Each number is 128 + 24 x the weight over its row's rms, rounded and kept within 0 to 255. Layers, rows and columns count from 0. Numbers have three digits each. The size before them is the row's rms in percent of the matrix's.

# layer 11 attention output, 128x128, rms 0.358, rows 0-127, columns 64-95
098:120163080133114130141179141115132127108129127122145149148134147154142134126089122156086106125138
103:134130146146098118114141126173095165131096107166165128154127131138182136150113131134143149127139
088:126110079097122119120132113115091092096122150129114122154101114144143157105143193107147165071155
101:083097140154128137171117140121180088099161148132109118093098126151156166111129169113182081119131
103:112106132175134117123149118148097134116127134102154119127159104129153112129113121110129127111135
093:121123110120103144107136134171123109128124168099130094149144117095121125164128152091112111094102
101:118112159104120104188117112127147145162100177107114135123097119104120158143139161152149134131122
107:168140113154133130128153154081122139133123152173129139105139134149122154160119161126141149138154
107:138141128143092159145132157096105132150156117151120155122153146144128105172112151168146103132127
103:153135146161125159115094123142130106119128120133130155143145152151135116082140141119102094113100
102:148117139140152144131096093102141102124103103133122061151108144128094147148121154131116167102122
088:129150121082190111133144161126134107144087127169163156149158110163091164169071081139090147129144
095:161138106151131112117109104155149168121115177148132143110111106116098111129130144114155148128125
099:131161071144122123153110132150134133145145138152126109135137142137134106150104061099136121122160
099:081138145076153119155151140111102139158143130143118146163071172132162133068127134106120122133095
092:118171145183114141132141127154148103116119114127151152121123108123098108097128116124146112161102
096:095137119134117136150085145120112133139133108100135112130178102144135106147105128119118145088106
094:145116121126155149099191123085152133108132122161147123098130135126155147104106113139139149132078
093:084123156136115170101106138122083095133136134119125128179133099082119096131183109088162155143135
106:108127086107114117124112078154142135148123107123130126120139153108117158135080131139105127120142
122:104155084129111154164106126130101145123138150111141138109136099104106082173093150134120095132148
108:135128121124176162159153108102119129118139113161127115132167158127090171135115112142131119172112
101:112138125154155173141179141153131118169128123138133134136154098126099142155125115160095139149133
105:131141116142116114119145147108124083128085083158115144135155118107164168115126127127109131146165
115:146128101098122118143124134123103166127121124175138115109129100141126169149091085150106130138144
107:117144146110118139139160129113140150104151093095113106142140140122130123159170152125167101152163
076:142122099143136132112101135119086156092126151090107120174124061129156111135144134107166124155146
095:064105101136136093117105150101146091132109148135116160162126114108103104106121104104112156103134
096:134129160144167149134101110146082127096138101109135163129134135147139144098153129157153075101140
106:109156142121099116121152161116119127127120109142143092138149141101129186165094128119084129090110
105:115084131133159127166123147129152144106127126134138120114094097179114120131164154107136119106155
099:135108114092127124164090104160134125105113090126140120117117125098084128088123114133114110115085
096:116101137119143124136128144131108101115120094139105124190119122122116119136146149132133126118136
094:147120119136139156113147130091107166080137142140117090108121169105139130128160114141110100063161
106:143139123135120124099148162106117139141125114141129127108135152176138110128100122133132102139105
088:097111142133100155105108160157119126139120130123086142097119131141134145167158133088129132121120
094:127137110112115114135133092122131129143074106097135106103099114129105124120138130113134117095129
106:149109135107130162157131113159138094125149132106119099114131124122161145151102103116119142149122
109:107162143114140147131135123113142114140145121158140119127150121113127140124092165086122104116138
101:145105173115100111077125127098141178128111106143118099144138097119127107138101140065117132189109
093:104150109120106140141113128130144158112147158113104163150116117134099092085078132120144134142140
108:155134139145123120117156104129170165174119171116141095102143146139136127107139112101114120101135
093:126174131159143154099177155124077124125126122155135093169156108141114141137113130121129172135147
105:120113124102120116139146118159107118118133154079176098137141102129158125137136134144114155112122
092:173078118139141125105106135126132134099143142140109128150138142120155132096126142139156164110171
098:107118122121089142137171117154132116138112107162139154116122138162146122116112117120132110120131
098:143096147114124116126120138132114151184120131152101184160141111096093129090129090144129162113116
104:089159144145126135136120112164082108107088103127152116106144113157113146132116144120108127083151
103:115133160123123117097153130104131149094141145145160088163111113115111160156088120148171127125072
082:161171156156108144135149108141101086137121092114117136118129080152098092107117130121089123097127
107:124147139124122132113114109084123142158150148145117116114139108085122110139109131095110174123128
094:131148126138109141083145116127154139140153169160121124120144139149180142119122123099115155097145
094:143146119137153123137169139114139138126115123132097148116152138164113108148090095118129160156120
111:117151123091131157138152134160099111139105132037134113144138097162127138164143114092131124091150
108:117162127125130101152091108146136103167103143159154142134124117162127066137128147104124112117071
105:122097110160140157126143129111128145076062141101095148092118130138163142159139147108120134117133
092:140158138103127137106121128149148140159094094155130112080122109125125131132127104169116183093146
100:105138097132104080135105133150093135116139174152094122112134131132097091145139111058104136160127
099:158083121127147132129129127122117151128133150103147167133134095118143144131142139095104100135119
107:132107132110129118144129133125118129130151138193124120151111109122121142121147111117100110108113
098:121112110123107136109127117146091144147144118160145139140130139141122163159120118141121139172086
096:094093130159115157100127105151115120126146136147173103151109112124123133151133175108046151103105
100:161192131124130098148133132127161079139089128152125113113107143138097121131136119100115143116120
094:138075122130098093116123141127147108141148060145146091116168147166148143141140176126142127105141
091:107134134164123131089103084131125112108110148131094165115116155110152106137107127128146091102148
107:119132108140145123137131102182131119127125120123186156085118126130101090129095093149155126090119
108:062134077124151094121116095161113123108109104095145155163125147140126107143088123134099122107135
150:148131147131095103123115114125135114144125135115116142147130123134124111112135141122132110129108
103:079130138122107094154093095142137146131118163091121133145125097124124130111173124115119130134095
099:154152103142191154124131144138107087155135148121125119138113151143151122113075112111127147130151
103:116151101173125136169146152102140167113116112082132173140114123147124152129107096124097116140130
132:089137138092120121094132147186149123118112188170118109132127123139103126121112152115122133134126
092:099131113146058132122137146144137097136129134094146125137128125120100076091080163106152103128118
092:134136108112138094105086085109103122165158134127116154137124100147112106124140140133166160118126
098:157133106098094164117109119099110153152133154113142108182131129085092109060131141124132085117145
095:128124124146157125101098173105137131114163155109193115113141093118116130107118121154103131125130
084:119129102127143177113108135123111082158126135129171145137097120115124125101084106121116139180114
094:072108145119151166160126121120132166130110182085133125110082119123092121102133137161146099168151
105:086131149102106109095119141146108113153121132150147121145173132140114093134124123152104129111117
092:126120100154116157111104100127103136150114117119118112146096120152134176130125106144127135080112
102:130134141157102120138145138130108187150118100111149110099105196149145139136134150131155106128157
099:122096160130161149138137118151130133114125098085094106129136130107155143148131109141155159127121
104:157123110132111163106096138138139129160111153122128117137125113134149135105125121124093129125075
099:150144086115097126160124122155141132135105170145113115153167097140163139087106146079104120124118
094:131143149099139140169087133121142098190114155124079102118147143089166128110112123129117118147129
093:114123142143095110125100128150182094183129126132137158137164107131123079095098112117130150086157
097:105150111118123130151142139131098114150106140138149102117134144119129113136123146117154120133134
095:137117125087096131090111137128128142129113164133120092132115131148128151115171138137133088180088
114:154135136097140105154134104133119137141129117140115114151140122101163167134136127145120069122137
096:129144160123135120142101178167146167111150086110149129151112100101136185172148133141124120095103
100:155085143121103171089155123117144121142128116145156138124132112161116170149191109109111133148133
096:109147134127132084121118131101142138099105129103178129125112086137106172117134130171130140116156
091:134139096169110144094133183113113122109141134115129141163115158150137128092162161193101135188166
103:144139102134117132149161088130152131147141140121107123126122112115096159107139175138168174148111
106:147151137116092171136116151102124113106139137155124162153099131166149162080127120094122122115138
084:097153087116162153141138159086153123144152073147110135117091133114167152143121080112119164127084
096:137149148115160103130126137116122121187133149092082112150116141117130152109161139102126162156114
100:135133104160138072150091139092108090134132151136161153125104133113124129164087146108130130141157
090:126152116030127096160090099170114108139131108092135149119120106159113144162123145102126134121150
093:104118130148131107134122124107112155120131125125059132137117103136125174123138101114144112151128
106:089087088122137092175121153167119133112117125129145082091138138135122109117143128133159105125131
089:162107100118162132087163127134143140109124076117124112096109116118143124141142097163125120156132
142:162109097108135102099142115104106131146133128132118160123096137107136125133100147152117115144128
091:126112123117171150132129150140112121111168134133097163099133149087152125112165167132140113095110
094:147138102101105116090133150103099129104139134082135136091158143108107116123156123150093141159127
101:079144137106117122145091128090077170093151141087164176087121140135130109099088135089134157152134
086:147127117134125121134151109142127132135125152134149117119150107101150132138151162118142138134114
106:115114148121130153105113170113124148159154115118126140112102128134102131074120160154128112110123
094:144142094140097103121091099106086159112132101094098158130144141136074186162090146126150139136139
107:130122123140164150125124098135140186152117125106104110119130110159150131129128114167092112127121
111:105195104158153120121132125128139151095128128119124109153133092114152151120150112165092128128088
095:121156125151104136112087157165151112125175167087127121148130095147100112114110099077090109142133
094:080096137138154162080101098115130156128142169130121145132092120126112125122170148126196112138142
100:098127128159100104144131131103099173086148098179124128161090110165145122133160112126170142170128
089:125127137133110162130104152151148098122154153116125110124080137107134135117150114161150126108151
098:106133097156153149154089149120110141143105083094137158136118107124131129128138150132166140152128
087:147153133104185123106149176118150134103122134134145112127174157097188182160163120142131112124146
095:174128148123127080134168143122140146164094138138151122165140109122098114109127157151115144138133
099:104105095133136130105071147133160158119131123103158158177117138110126146177114130156124110157156
094:119113087164117142114118098145129137113181107105143108096081097129142103113095174115124141144127
102:110107124161117118098127131132138110088123131124100143131131125099088097137118115105100131138133
098:128124142099115082107105103145122099136136148127112078119131133129102148123091097108110130139153
093:115099143111123141146140111180117157117168152105127127163141100125142086165134145140117107110151
100:104144186140178146116116134139143109091093124144117134156127140171151113135102145163154106134098
095:129109152136156137126104108118119069142119123107155169104102142169142161127133123159123120128169
096:143121126143132104131102152122149171117108139139098135150116137106166164100136126110137131115149
084:097146144117150115116125134091111086144145137136139097112111149138139145119140158117146142132128
121:115174095133134094128098138098116127122127073104157117124097115170113113143141099104144141119144